{
  "n_layer": 9,
  "d_model": 64,
  "n_head": 2,
  "n_kv_head": 2,
  "head_dim": 32,
  "d_mlp": 256,
  "vocab_size": 2048,
  "activation": "squared_relu",
  "norm": "rmsnorm",
  "norm_place": "pre",
  "norm_eps": 1e-05,
  "positions": "rope",
  "rope_base": 58700.0,
  "rope_fraction": 1.0,
  "qk_norm": true,
  "attn_scale": 0.244,
  "bias": "none",
  "tie_embeddings": false,
  "parallel_block": false,
  "extras": ["local attention windows", "gated attention", "value embeddings", "hashed n-gram embeddings", "a smear gate", "skips across layers"],
  "init": "uniform",
  "init_std_qkv": 0.0626,
  "init_std_o": 0.0,
  "init_std_up": 0.0626,
  "init_std_down": 0.0,
  "optimizer": "cautious_adamw",
  "lr": 0.00285,
  "beta1": 0.9,
  "beta2": 0.95,
  "weight_decay": 0.025,
  "lr_head": 0.00785,
  "warmup_steps": 280,
  "schedule": "wsd",
  "decay_fraction": 0.939,
  "decay_shape": "linear",
  "final_lr_fraction": 0.0,
  "batch_tokens": 8192,
  "seq_len": 512,
  "doc_mask": true,
  "train_tokens": 113900000,
  "steps": 13904,
  "dataset": "wikipedia_en"
}
Each number is 128 + 24 x the weight over the matrix's rms, rounded and kept within 0 to 255. Layers, rows and columns count from 0. Numbers have three digits each.

# q: layer 4 attention query, 64x64, rms 0.197, rows 20-34, columns 0-63
# k: layer 4 attention key, 64x64, rms 0.205, rows 20-33, columns 0-63
# v: layer 4 attention value, 64x64, rms 0.2, rows 0-31, columns 0-63
# o: layer 4 attention output (transposed), 64x64, rms 0.212, rows 0-31, columns 0-63
q20:109119133166151142132182162152111126124110151145134125135130113116129095099144098125140161145166115100136126163086122145126149105139145167142109148148109122117150126115138131095137128099117143
k20:129143118120122106131123105144065117058149139141096133135129151143131158130136096112123135063120137134118143114128137142162142128083160098144152133116101129112145137179091122134152129164144136
q21:105125100124103131126122086110180170138125129096128119146156125106150148093126150158105104073114099169140144099160157101095122138097115109099119159159173131124102088118114127140112154106142105
k21:119112106137172123146127149126160112129156143132132142095101143056111163122109157148126111119123145136109143109125116135110118141138131117100122123178171120140155098085138130112146125060123120
q22:127107137153148134132154137134155110092155148064138147105164132131136138109187114173118140092135129147119117128106136116106091120130124154134081138150163102083151095110133127179143200092093127
k22:109174128140163149182152097139117107130176104120123131090073136106115112129144130086142127140121181136081125150109155135156107149117127126132121098134128097125143115162162136113189086055150140
q23:110116141162167155126152154140107123108115143110128112137129123103137143125154098140139162115134107102146142161151126136149137096124132161104115136159146115163163117157116112105152123081144118
k23:129104100094118121136090129134119093081170143167106128153168157094134158104108054113126129116137132132094174107175124113138148105097151100138166134129064111113146119143074102115143132161127106
q24:151136169158113112151148125131150157132095083140142149122124118172140088119100190149127093123110160136119100132072152106121117109146131129122132108092130130099090142104130137156117109146116135
k24:124128153120125078122133147144137127143088148112127157137086147125097155135118188123153148159154133150160089145104139137143137129156138158100102140101127135175127129142131138155133089115140141
q25:107164123086126145134065121104153176123124134111125126127150154138082112180116113109164118108120128177094123100170095112136136116169122110103144140157147123164112143169086138151128092123147154
k25:108110118118147158122138150183170081107115090153116101093152117111114113130087110157098129117113101117157160143177097113117159132138094115140171129120076110107125124084132106142123142137094122
q26:131120106124093110127125120083111130154139109151098109138125121117130160112122129117109098151129122152164144107141108133112156180098098114117145120156142155150075101127158129100112141146115094
k26:144105099142115146146121111069146166146123146064140119127106124150141118127161155112093131121099141126105110108162103134122100134135137110144098132168185144127100109059149143116122163097095104
q27:139116115106104131112106096103172165127169100127119135118082156120150136102142139147085107105092134112090155092178106116099124172149075121112138122169147164166154106129127118114135139118150070
k27:127128128132132101111100117107143110114106110112139125144129155127158170090126121104107109139115130095093126114151127133089105119115102120114109140164155135130119122089120102101140109107127100
q28:155109099102112140140128115153147117140120116133121132108118126113191099099156133149112118152145168131167136144094132119119151141119126154116076164151176144084133082114152121128131157088106123
k28:111166162141171107181126168144122134118138150118119129139076131078114148089196089096113157105146153100153142118082144157163102151108128141158106129152192091177179115178118118072107108102150137
q29:141098107118133161105105104142131124141171129114171141122096131098150147118132096151132152136102158113126141175134119121111118121122067170128085127144156120106164112158169108095130103128088084
k29:129126153155130100164120135115079126127162118126090124167122136128144124099143073111156151135170154112108096158162127160144104147115125121116112145138120131099123125141129114113110119155130124
q30:117123127168134160139133150147108123096137141116138133108131128121123116143152090130143139106157114115123139149146123133145110091145139159116118166153138106151188135136115111141134142091133114
k30:101150123123135120122112112132110108093156110172108112119138153106119150120115050126129125099122164124112144114136123142140147124110128117146157125141111100117113132161103093109156114149134124
q31:139143124083100107129103106100126141131141128124122147119134131148106133139117154092120103132123152165135114101107138106125120186122117099134156111088121136121081138147118135144100133148103108
k31:126147145145151144122148115112164153191064107101142107092097116155131084129149193129127110148126136136143072141110117144114132139171102143130110133117162135135105126106187156133117141089112130
v0:098111130105123102148087155106099131131142149149122118154090128140160113115117135095127116095141113146115142122133129143117091127110152187117136109147127130142149122123119097105131115139132105
o0:157122125085116120116145087117121171123111112138152130133100153147172134146117148083142136147121145161128114077121132100105110133132125111132150130115118153131110151110116145113113095119098155
v1:109160119106100147105137183111147129077127136110092155198093108114102147127150108057132172173162130101112174123106091130111136166127103139148125089140122113089135185178117111103114138119136140
o1:121153152132168099104114139167124144116085148109110118102064110128093148072108129127175111155128149187111114171118152143103133146111134168112148141111146113155082137103193092093103152147152129
v2:150109120131142139147125101108136139136121095113152113099100132131140114107172178102133129153132153121126111133117092133128123127133092139122086107136141136149120134101142146152118126129129122
o2:131102142121115120154121178123110092089114131147100132120127110156142133141109116141147125111107106137131135167113130161120119103098116153129133110101160107111153143128102129091161123115135134
v3:158098137148134130095159133130166126136118123091148106105172127130162135155142142170125150147121131110123105143125109121132127127154111118085073133141177153127129132103141148134131155122091124
o3:121094137149160115170125168149107050114121157137133124098153093125140119123134109152125105109164135105150138163129154137150149102105149138113118133122107122133173123138101114152123121134121116
v4:108151133135121121163088139143126136124148119187107127137088136136103125114129122090126096147149154147144142121134163140143128131120171139147163114102092066130138095135109123105127094133155128
o4:125155132091097160092140127099143188160108111136123126152115135153117133153131164118136158133078120121116149098128140129098111126147132106163130124133124119104102135135157154092131123137119135
v5:142133155125146121115124135172144144088115120153132124112134129146081136085100122132137121149139140116133137138165140141161127131101124122131199151103093103159109132115098114130131055121134142
o5:149151165170067173103117140097125109137149159150117154100124130139115165133164123135134152088128121135137164150130079141103100165132117135143122144134148129127139135151153075147131130154127118
v6:110111135100160106116100124138185128097088122096112119161180114103114145135109138128152154124127144108122105118109137124131137104150106116106137129121133132128133178103125100111104102148117153
o6:121132172127127136115120135127117093116143194141103156075112104109121111113137127160141118128157128131141120141113118155122126155137182139120140124109125144119160150133129096147092127128100106
v7:128140132114116113146120145128096129132132140161089129135120120136098144089116115120128126111131123138126130130121137142128130145115131139154178112120124091123135132147109090104142077130161108
o7:143171136129089134097140094106145171138120117095154123120118169146118142133119157128112129137113138157132109100108130103097121145151109101138112101118141142128086151119139131121118110153144146
v8:123122155131155143079180113115115120158092134100161139071088146157169106093129161133154127138214132133135143118158117116133113155101121102092114170119099157163145101138147151165098129105140149
o8:135093116148105077154061160117104131160130131155094118149162116144123149161149080127131129114103104134086124116183100065151105096138137139101125106162147090136129081150112115135110139099167159
v9:143109135146144147104140154130153121120142108096148116111150130129135118158143136142151128135141136102119118139122115130139127130153103129123113169124108139114139157131152142137135103137131139
o9:142105147154138126127131150121109080130128162130098155119122125126128142115138117155114137109143128120148165164126119154115139136114154149124132148125150120119134131129147097123132144127106112
v10:124131123098130132113143126104114137120079162093091110160147113134156129101098130125121097137134097113131152119121134122135129154114115147105164092143182080116101134168112099097140106161112090
o10:130144112129108119137122109147156152131126089107161116075116117121152144122119126101145098153123147164124094094112159070124121133154140111128085099136111142149116128125112148177098120143136154
v11:133110114120103125141108132079118124167092159135121134141097136142143094132113132133114093148144118153112119105116116135120117150131140133085106106152170140117148100116121131118157114120128086
o11:107119120101129110140124129127139164116108097116152114136136138154144122149122129120125128152121153144115101097114160081134152095133138117131098108145110125119133133111090161128112101115138161
v12:120185124144116107088131116156148144124131104143101144137117136144070146123146156085109137171162152132130147130106155154131121157106144099156164126118108096118084179136108125118112131129157150
o12:102158105129104147131082157133152146159103138140102085129095094143064121109128132144155136122086100151123077141121126135103119123162100138110113137136138149107120145151159134093110136122165119
v13:134099125139144139134123130136143122135142095123161111119135126125153128153148133126151146139146120112117116143117101123120127115132104140143080159129139146128136159118156133160103131109122142
o13:138098148129141120129139145134098079116128154144088142130129130130140126119123133145130123111149121116134150161122117169123120144104144147124160144116147116129128131131141096102146137139116106
v14:166105149181155145097181125145181114135133103098122114132172124145172132141139153171118143132124129094132117133099110130140149131155111123143079138137167151097128119099136154141131149126105137
o14:136097135141153120148148186152110047132118166128119113074144086139113098123134121173125110095162128083156157177139135136127133110112141142136130143126117126152147132145151112146135139146127103
v15:121129117104093130135098113135105122153164155185153129119094130117094116124124126135141115137117158151140113116129147136124120096130131118114143128111122124135154083121133122131152123136164113
o15:096146148118120126133140096115157186114112108121132142177139161129124126151132123135103141141093135126132122091118122126138136105135114111128106117124117107092132129122102164079134110104111135
v16:111140143121140121160106122162127148117125150188115151141100134136092136086108153096126107135129145152163127123152165144129120130106155119147172139112100090157099115112095134114137093137146139
o16:121155139128077171090120122073138181149133115159143115149117153147132144160144144128156149107092107124118144100154101128109102123160116135168129130128104155108112139157131142122120131107143136
v17:115116109196089164133104120137123081157165104132172151088126167143170101156134164179123141134179132155128126117143141134104132124115136116157085180132138165107136092084134137179122130093132141
o17:092085125088135103152134116107117092162085112147103150186154147159083098150154142122117140148115111081111117151127096108127169109092096123156155144171075097117165153156135132098159155082168129
v18:168113141152131157138160098107139157113118106107133116121117123115158139143145121121144129126123108111129134136107091104143110105139108117088068136134175121146133129123136140126120152113111120
o18:129114142152171122154123176152114082087126118129122109101135121100160134143117118132137115093141122141125145151123152165144125099119144145117152110133154088154132118119109137173146130164119122
v19:119112154124164085135107143150152129096128170097113117143153124118112105103089068107158147129160109122147140134157128111152119144143098092124147173117113149148137133139116104154118104110112110
o19:175128163128115146092108120118120112123119145162137181120143137105130119099179120115115134114165135141118154135148113154129116160142166128098131131140123125140126104127127067184124115140121138
v20:121172095124152107140108138132134144121112117166085139134104106153086148102139143096094120170121141138152135116103120155093138166156128145192135081100163128120104153090126128107111125110146119
o20:081147119080117134150124169117146163140141131117132106135092117181113085114104145135159100138114148137104079136114151133115116111143110118126120117100107150128101139137148139085132121109169144
v21:138114142155144141121133116126158126134141088114162122089125136149148121135148143145134135136147142115135133139139103126125147118141097121120078156119142145137125118094135152170110136096113151
o21:132086152121140122152128171125096072126125154144092136132152109132128107126150117149132134094138110113124152170136112165127118122108123145131148139126136099127156121154133095120163142128134106
v22:082146114103126134151101129154122134123164124164105142133092137118127143121116113103098108123143116134154157116131137138115134125122155132177153102120097101130114120143114096107108130148153128
o22:112148109078120142105133080143145171155127113124111127144115135133119120136130149080148122151095120131120104101132129117116099144144118108164133134109110125136091142140157156103124129134141130
v23:138101118119142124124116147144134110113141106084147133118160142132165120120134177145137161142116135126114117142139102121121109149153103139142097136135163185134109164091132142155142152120113135
o23:150088148133133129142130128117114060108119166146137155134110120149140116104135119125154122115157136125142121171131104147129130115097122143118128155115117145133157142141131097125156138102141126
v24:139118107158103155115158076111129092145168090123143146158126138072131143159155154162114155056103157118113094117116150129100152102134129129127110140165130137075130145134131124124110166126127149
o24:124131115135169107126177103157135100090112156094089114107130122105080103138097136153110144128145087095150113130108094144129181132121117160129200140122129113120138148134133163099131182110113059
v25:098171120160133113129105126105095134132141140127107138103098131135100104123129105148125114089126124153145159111142137132120126112131135135167161134110128115130113133142124111122124128141136119
o25:117141089089115135136136111119144177148142085105141136157122151112123111118141137086105134148106126149106097102134122129131136134164105110116133105134132147121107123131138145146136123122130142
v26:126146104176130145148133128101116142168114100150115132113077139157146131127168176097098122113151134157133131116092105138111119149141129150170090082141167132111096115099149148144103150132130132
o26:099118082081127110158136172135126161135111091121133083145124126153122083146103149128155116144104131127095096136122149115122129085133099129134130106123127133130107151126129172107146117110166152
v27:102134143151144125135087165123114122117159100123126142106072137126134114109161128146135146061140134139145130116129096133109099142141096131154095136146140163141147144096139142147112137101141151
o27:141108142107154121131131142105103119119110149134113151169109152156122096129159145108130161118133119153115132151143089175104125106133113150127179123126156118130102131135161105119156115100126110
v28:137129118131097135115142143105138108125164099122117116183123124107156145159176097124119165152126127098095116122103106139102140131137116141143094104150120127104151161124142094130114151138133137
o28:134128139110174109124148133167122105106094170110099134087116119129101110111089134142128125130146129118145130158088151151112128143093125145111167154103156111133112147112163107074132132148112112
v29:125156138195125138095085068108129140137127093176150091083173125155122105162121114165103111115105120114133164119124158129142138075125123151127150120114131126166128089114142128143133096135154121
o29:092130100118106147164164164141128151161151099112117144131154133112112114138152129106106132118102124133143130088101127129137112149129090075106106089133142122128147123144122154159154126157081103
v30:121153125102101126114145109108086127125128157102114143134125129122113136104097142109126114119126125144104126116125134129128129136124131117104151103141152134122091126161118105113150132142137121
o30:117144107132120120140111094129156167119122108106152118123127137115127133121120117121135118142113135158115089110119140075144135114141114122119095112131125139130124131127105165145121125111144143
v31:153161127138151116101116097169190158118096101142128109099161115149090146138125163135097105170106147119158144129118132143140176104150105109161146108074143087145124150093136137125119089135141134
o31:064149139117096150147118202133140120164164142117111122100108081139108109121139121160129100107116117117128131153108139158123101128143117108142089109106127145112156143157141131125126133141136116
q32:133131106151227111179173119112062115155124075090134096112155124191110087144089131110141122142095097171115163144170146166136187147096154107091138116129130128111137111141104139157162187123110203
k32:143107140143120118138108124170142116141131139137112109141136138098155153093153138130119140122134130131130140127129114141128129136141129115134141134119120122135132130145145119122151107140153093
q33:093141135135243183192120178051083096136151142112123147144177134109151086141117104067149164165164146137077083137120114097162127093109166129126099191118121141091158124111114101147138135123100198
k33:102160110146150155104179184096146129136070082101139072107104132134174109132160114190170125130076091107088114194144175158154158087118109178068083109170135159120141110151128137138161177096139153
q34:145128189097004179080066142172171129087130220156131145164118122060139160151151139148153126113131173063126113100108085085127086158167101130159142116107091137171137140129137100088107044154177090